config.toml
num_hidden_layers = 16
num_key_value_heads = 2
rope_theta = 10000.0
parallel_block = false
init_std_down = 0.0101
beta1 = 0.95
beta2 = 0.99
schedule = "wsd"
Each number is 50 + 15 x the weight over its row's rms, rounded and kept within 0 to 99. Layers, rows and columns count from 0. The size before them is the row's rms in percent of the matrix's.

# q: layer 8 attention query, 128x128, rms 0.169, rows 121-127, columns 0-127
# k: layer 8 attention key, 128x128, rms 0.155, rows 121-127, columns 0-127
# v: layer 8 attention value, 128x128, rms 0.168, rows 64-69, columns 0-127
# o: layer 8 attention output (transposed), 128x128, rms 0.144, rows 64-68, columns 0-127
q121 081:82 56 15 55 47 50 47 46 39 50 84 39 60 53 64 63 73 75 58 51 70 44 63 59 29 63 53 56 74 09 51 54 51 49 30 40 28 32 47 28 56 40 28 27 44 39 54 69 32 42 49 40 49 56 43 58 63 73 77 43 53 50 58 25 45 17 43 78 85 53 76 31 16 64 45 54 38 39 43 69 71 56 26 54 49 66 42 47 52 38 49 36 56 47 31 60 40 34 48 37 63 62 37 70 49 51 51 25 50 61 64 59 56 66 64 33 78 52 69 61 56 46 53 44 37 48 52 36
k121 112:62 48 15 29 60 27 40 59 41 59 33 65 68 59 63 73 25 60 66 34 46 55 56 64 49 54 69 42 38 34 34 69 48 43 40 54 44 59 44 49 47 61 62 43 31 69 44 45 52 75 53 21 27 89 44 84 36 32 24 34 51 73 36 47 58 49 00 52 42 47 66 42 65 40 60 31 57 37 12 55 36 49 69 54 41 65 54 31 54 46 56 29 42 23 55 45 34 28 47 49 65 50 45 54 51 50 37 70 42 69 58 54 65 55 52 49 21 45 43 55 52 50 62 37 61 79 50 40
q122 108:66 83 38 33 26 57 45 77 37 24 38 38 38 44 30 66 42 72 54 73 47 58 46 45 47 22 58 59 64 55 31 40 85 54 45 70 53 59 05 77 50 48 49 46 49 56 58 32 60 48 51 55 63 51 65 56 71 55 35 46 41 61 45 34 57 68 52 59 55 51 39 19 43 60 44 65 40 58 44 59 63 74 68 24 64 42 38 61 70 53 46 64 32 28 51 37 53 39 51 35 24 28 55 49 32 30 69 46 47 62 58 62 59 50 59 41 36 41 27 76 39 53 92 53 50 37 16 38
k122 092:74 53 38 51 32 19 50 33 60 47 54 45 52 63 42 34 55 49 45 68 27 40 65 34 50 60 42 42 70 87 50 69 34 56 51 53 38 65 52 57 72 47 67 33 67 79 47 42 67 29 32 36 46 39 65 70 62 26 56 31 57 41 66 47 49 48 81 55 46 41 59 63 41 42 45 48 39 61 44 52 43 79 45 54 71 88 56 38 27 50 57 20 72 35 50 10 54 68 67 31 62 46 27 71 24 48 48 31 47 59 65 26 44 37 44 51 59 54 75 54 36 55 29 56 70 53 39 25
q123 097:46 57 21 78 69 67 51 73 56 51 40 57 41 58 54 16 51 31 45 55 55 28 56 71 44 42 76 48 46 43 70 50 61 56 60 70 13 64 34 53 55 48 32 62 51 65 33 57 55 32 63 54 42 41 29 60 45 48 68 67 58 40 43 68 35 55 49 55 40 43 80 62 72 50 38 58 78 39 36 51 22 37 56 43 48 45 32 58 32 48 50 72 65 05 55 54 60 63 28 36 52 53 82 41 63 31 39 44 65 33 41 23 40 65 30 53 64 66 50 35 45 75 53 33 53 63 73 79
k123 108:29 59 23 51 49 45 54 55 53 53 65 46 66 65 33 56 60 42 61 35 59 22 58 50 64 19 67 54 48 60 41 40 42 43 67 34 55 54 46 39 60 66 52 52 59 83 68 50 39 48 38 62 41 86 34 51 25 71 63 34 51 53 48 62 62 45 42 58 66 48 62 57 78 48 37 42 59 39 24 60 39 83 62 21 54 49 25 40 55 34 19 33 17 56 46 22 65 64 31 08 76 75 58 56 49 39 71 56 36 55 35 55 77 53 63 51 69 51 46 53 48 34 47 68 35 66 53 67
q124 107:52 62 54 30 58 47 65 63 56 46 46 48 54 53 38 79 71 49 28 57 52 38 67 48 69 34 36 45 83 66 38 37 79 56 35 64 85 59 56 45 49 52 44 57 58 43 60 52 62 43 37 38 56 66 25 40 58 59 48 46 51 25 55 77 52 25 42 43 58 95 62 24 63 20 71 43 51 45 53 55 61 58 91 35 51 57 52 30 71 51 21 36 45 47 34 19 30 73 38 47 39 62 59 55 51 33 47 65 52 69 21 39 46 41 59 51 49 56 52 67 68 29 83 59 61 45 42 63
k124 104:39 20 58 55 19 55 75 53 37 65 51 61 63 57 47 40 51 53 38 44 43 50 47 26 36 32 39 38 69 66 64 49 42 37 70 63 54 56 36 41 59 46 67 70 66 60 64 48 58 53 50 49 43 49 84 52 39 50 38 57 39 36 58 40 76 33 68 43 66 79 42 38 37 65 69 18 36 67 54 26 66 49 35 35 52 78 29 55 29 71 71 62 49 62 43 58 21 82 67 40 42 32 71 41 25 28 48 54 54 49 37 50 34 46 07 31 44 33 83 42 42 46 48 46 57 55 45 68
q125 136:58 44 49 48 39 26 47 25 68 41 55 67 49 23 36 34 48 47 66 46 42 73 53 61 72 63 29 49 69 37 36 43 60 50 53 71 44 51 36 53 44 85 35 14 46 64 41 61 29 30 75 33 56 47 60 31 49 75 77 42 49 58 36 38 42 49 51 51 54 40 58 50 84 36 51 62 69 67 66 23 25 60 67 79 57 70 38 31 39 49 62 66 84 52 57 49 78 56 44 79 53 28 61 34 30 47 46 64 63 40 48 59 62 42 39 45 68 57 21 41 63 31 35 49 57 66 64 61
k125 128:36 56 32 34 54 60 34 80 67 66 45 60 32 48 47 21 55 37 62 32 70 70 79 58 35 64 49 48 36 60 48 59 54 85 55 48 52 69 35 58 29 63 71 64 64 51 60 25 21 34 69 71 42 33 85 57 56 65 59 64 60 28 50 58 46 33 60 12 90 65 41 48 63 66 55 33 31 40 48 81 41 58 54 61 48 54 19 63 27 38 75 66 45 39 45 27 49 61 46 60 52 50 64 67 37 48 49 38 64 46 63 69 45 61 47 33 42 53 55 54 49 59 29 59 44 38 39 51
q126 092:25 45 68 45 41 42 88 49 55 60 07 59 66 64 43 41 58 55 19 49 47 52 56 57 59 40 66 50 99 36 63 65 29 48 49 59 71 57 69 48 35 43 52 35 29 41 60 65 43 53 60 81 43 71 34 59 26 63 68 51 65 40 73 23 44 54 50 38 51 51 52 45 67 47 39 68 34 43 34 28 50 50 45 51 57 49 88 40 45 65 48 56 32 78 47 66 46 68 46 75 42 64 42 43 55 52 45 64 27 65 58 43 73 66 65 47 70 53 49 35 52 48 71 57 45 14 58 43
k126 103:22 45 60 24 43 36 49 49 45 36 45 49 48 56 55 57 24 62 49 49 45 22 26 60 30 13 55 55 60 52 56 48 69 23 50 41 66 61 38 66 20 32 34 66 28 63 60 64 58 75 36 60 55 71 37 37 49 55 49 63 43 42 47 60 27 65 38 56 35 37 39 29 67 39 83 57 53 41 51 25 53 46 16 51 41 48 39 44 20 74 53 48 59 61 52 56 54 41 63 53 40 61 59 41 41 65 59 70 40 59 17 38 70 20 54 60 35 84 43 31 32 45 51 31 85 46 62 49
q127 135:28 41 45 56 39 35 58 41 41 69 44 53 55 39 72 00 65 41 50 47 33 67 57 47 49 64 46 62 51 43 57 50 30 46 34 77 48 73 42 53 39 64 20 13 46 44 66 67 36 31 60 45 61 45 72 51 63 61 71 58 39 23 61 40 27 86 67 39 66 49 40 60 57 50 61 35 74 48 59 15 64 63 46 67 43 50 56 64 41 61 57 60 42 61 71 41 68 51 52 63 26 28 56 70 60 57 52 29 39 34 52 46 42 52 57 71 53 57 52 56 81 58 49 35 35 35 73 76
k127 117:38 57 15 40 57 53 40 52 39 20 75 58 35 63 57 40 40 56 27 31 65 66 39 67 48 86 46 47 62 41 56 33 71 58 76 69 47 60 56 55 53 46 38 57 49 47 22 71 61 38 33 47 66 45 49 51 47 74 29 32 54 56 45 42 36 65 62 50 56 67 54 61 41 70 39 60 57 43 49 36 57 64 42 65 22 21 65 43 54 36 45 59 28 36 31 73 69 59 63 40 33 40 48 43 12 64 43 47 52 31 24 66 54 49 74 38 76 64 27 68 71 56 06 56 62 48 54 53
v64 094:59 60 46 41 65 64 33 28 52 66 30 70 37 72 44 69 38 46 74 47 45 54 59 42 68 59 63 51 62 42 70 78 28 78 74 46 39 70 45 67 24 48 39 29 49 34 60 43 54 47 55 63 65 66 54 41 34 73 38 34 21 65 27 22 51 69 49 21 35 20 59 50 32 46 32 34 57 76 81 46 38 50 60 55 51 32 30 45 77 51 55 46 42 69 51 50 62 32 60 44 68 46 24 54 40 40 14 57 45 51 58 55 51 32 47 47 32 27 62 29 55 71 49 57 40 27 65 52
o64 101:66 45 82 29 42 53 40 53 24 39 60 39 62 40 43 19 41 56 54 44 51 65 54 51 62 73 38 47 14 66 30 45 77 62 49 79 38 55 73 26 58 42 44 49 64 64 64 53 23 62 66 48 76 41 48 80 59 08 65 54 63 59 74 77 56 41 39 39 29 69 56 64 29 55 62 40 42 59 37 73 48 59 45 44 46 40 54 29 54 32 41 53 65 44 63 41 33 52 54 54 46 47 64 59 30 80 55 52 59 65 64 27 29 63 20 35 36 78 44 36 63 47 45 54 47 43 40 32
v65 101:53 46 45 41 71 75 32 45 62 61 43 66 66 23 53 47 61 20 59 51 54 54 69 59 57 51 76 51 14 41 10 63 77 46 53 53 32 35 57 67 53 75 63 61 58 77 54 82 50 61 55 13 41 72 35 46 58 55 35 59 51 26 55 33 49 53 61 62 37 36 26 64 68 54 48 53 56 33 49 37 40 68 77 83 55 49 68 39 45 58 76 53 30 67 80 41 49 53 38 50 57 51 47 45 52 71 82 52 52 48 60 41 41 56 42 50 39 49 19 48 71 41 48 73 68 63 59 51
o65 099:74 53 35 63 42 49 34 62 52 57 59 52 35 32 65 58 45 56 36 15 47 68 31 61 64 41 47 41 86 71 60 53 44 98 44 64 50 62 52 34 45 34 50 65 65 24 60 49 31 69 69 44 58 38 20 45 53 27 25 47 43 50 16 63 58 57 42 41 66 51 40 56 63 57 79 47 37 44 41 54 43 47 43 04 47 43 58 18 61 79 36 82 46 43 63 33 61 41 53 42 58 47 26 44 54 50 53 57 54 34 42 57 42 52 73 51 57 75 48 30 57 57 27 55 66 40 58 68
v66 098:52 36 61 57 72 36 88 22 35 47 50 53 42 51 67 50 41 44 65 47 50 34 29 66 52 67 42 39 31 35 31 52 60 18 19 55 39 51 59 41 46 74 65 48 30 63 56 16 40 64 55 56 43 37 48 43 41 22 49 42 71 56 31 16 70 49 59 37 49 41 55 76 66 44 45 53 46 68 54 53 80 46 55 58 50 57 17 45 46 48 46 58 59 37 37 52 50 82 24 61 56 39 60 39 59 54 57 47 30 44 36 37 90 51 26 47 70 59 18 56 23 42 34 39 76 40 41 38
o66 097:63 26 47 79 39 36 32 80 54 63 81 23 45 73 42 67 48 45 51 51 46 46 38 30 19 58 59 40 36 52 42 43 42 75 61 66 59 52 40 66 50 64 25 36 58 36 36 52 37 59 37 58 50 62 51 42 58 64 71 51 37 44 47 80 68 47 28 86 35 37 57 48 62 34 68 60 25 40 41 31 34 32 57 56 48 75 85 16 66 50 65 45 59 61 52 72 47 48 46 67 32 61 18 53 62 56 14 45 63 47 48 40 51 47 56 55 68 21 42 48 57 69 61 47 44 37 61 39
v67 098:34 52 31 79 62 22 59 74 78 42 37 52 39 28 28 41 54 63 70 57 64 78 77 65 53 61 34 50 38 39 13 59 65 43 63 35 54 44 48 39 69 48 49 50 64 63 69 48 49 49 20 47 54 20 43 57 32 44 47 56 52 30 61 28 52 50 83 37 61 65 54 57 57 65 32 53 16 36 19 30 49 24 61 40 31 37 58 38 38 58 47 43 64 47 36 61 50 38 22 87 52 68 60 47 41 37 60 66 63 35 53 44 67 39 54 47 55 74 60 53 51 58 37 71 30 49 53 41
o67 098:70 27 36 45 45 48 34 44 57 43 38 29 66 75 72 58 44 52 22 34 54 29 32 52 67 64 52 64 59 60 64 48 23 56 36 57 24 61 47 57 30 65 40 52 44 44 31 30 46 39 55 59 52 60 25 65 63 36 25 48 37 48 63 55 45 47 59 55 67 58 50 60 36 65 50 51 88 30 57 72 49 27 42 54 51 48 49 67 43 27 85 48 31 80 43 65 65 72 59 43 58 20 50 70 43 58 66 52 45 05 52 49 70 48 32 52 38 38 32 67 54 86 49 43 42 76 36 56
v68 095:38 81 51 19 39 44 30 40 46 01 53 61 50 45 61 43 43 14 30 16 61 46 28 57 54 44 40 61 41 40 56 52 54 62 53 57 42 61 23 26 66 58 57 60 57 44 47 33 46 28 47 49 44 39 67 61 34 33 27 46 48 72 48 50 34 50 74 47 19 32 39 56 45 49 72 42 52 52 74 58 62 43 67 50 72 34 22 61 70 81 48 74 41 44 51 64 68 59 38 38 42 48 44 41 71 71 55 25 35 44 46 51 77 49 44 34 53 56 63 69 39 35 50 56 52 21 25 43
o68 086:69 57 65 71 58 33 69 52 38 73 80 41 51 56 48 51 84 52 56 51 41 42 60 32 49 29 78 61 54 47 47 40 49 60 36 36 33 28 48 47 42 44 41 68 71 39 36 51 47 46 46 53 50 65 60 60 43 70 64 68 67 50 52 36 62 53 27 77 56 69 42 52 43 32 43 38 55 42 59 30 09 52 64 51 32 27 65 45 44 27 38 33 57 25 58 67 50 56 49 80 59 45 13 56 13 44 49 51 30 47 72 32 18 56 75 44 35 84 66 42 49 37 58 52 38 75 60 43
v69 100:40 48 60 67 63 67 29 66 58 17 63 61 53 49 64 53 56 38 41 66 33 49 51 74 49 21 71 41 24 46 55 58 75 35 44 62 32 43 44 78 53 69 31 70 78 66 63 76 29 37 47 37 59 51 71 30 55 50 57 62 62 62 68 35 55 52 99 50 55 42 82 61 22 24 53 34 44 48 52 57 37 46 82 34 53 32 58 73 50 67 46 37 66 63 30 43 59 23 58 72 35 44 39 55 66 49 51 46 65 40 34 61 60 52 50 59 45 42 53 69 61 42 43 65 37 41 69 41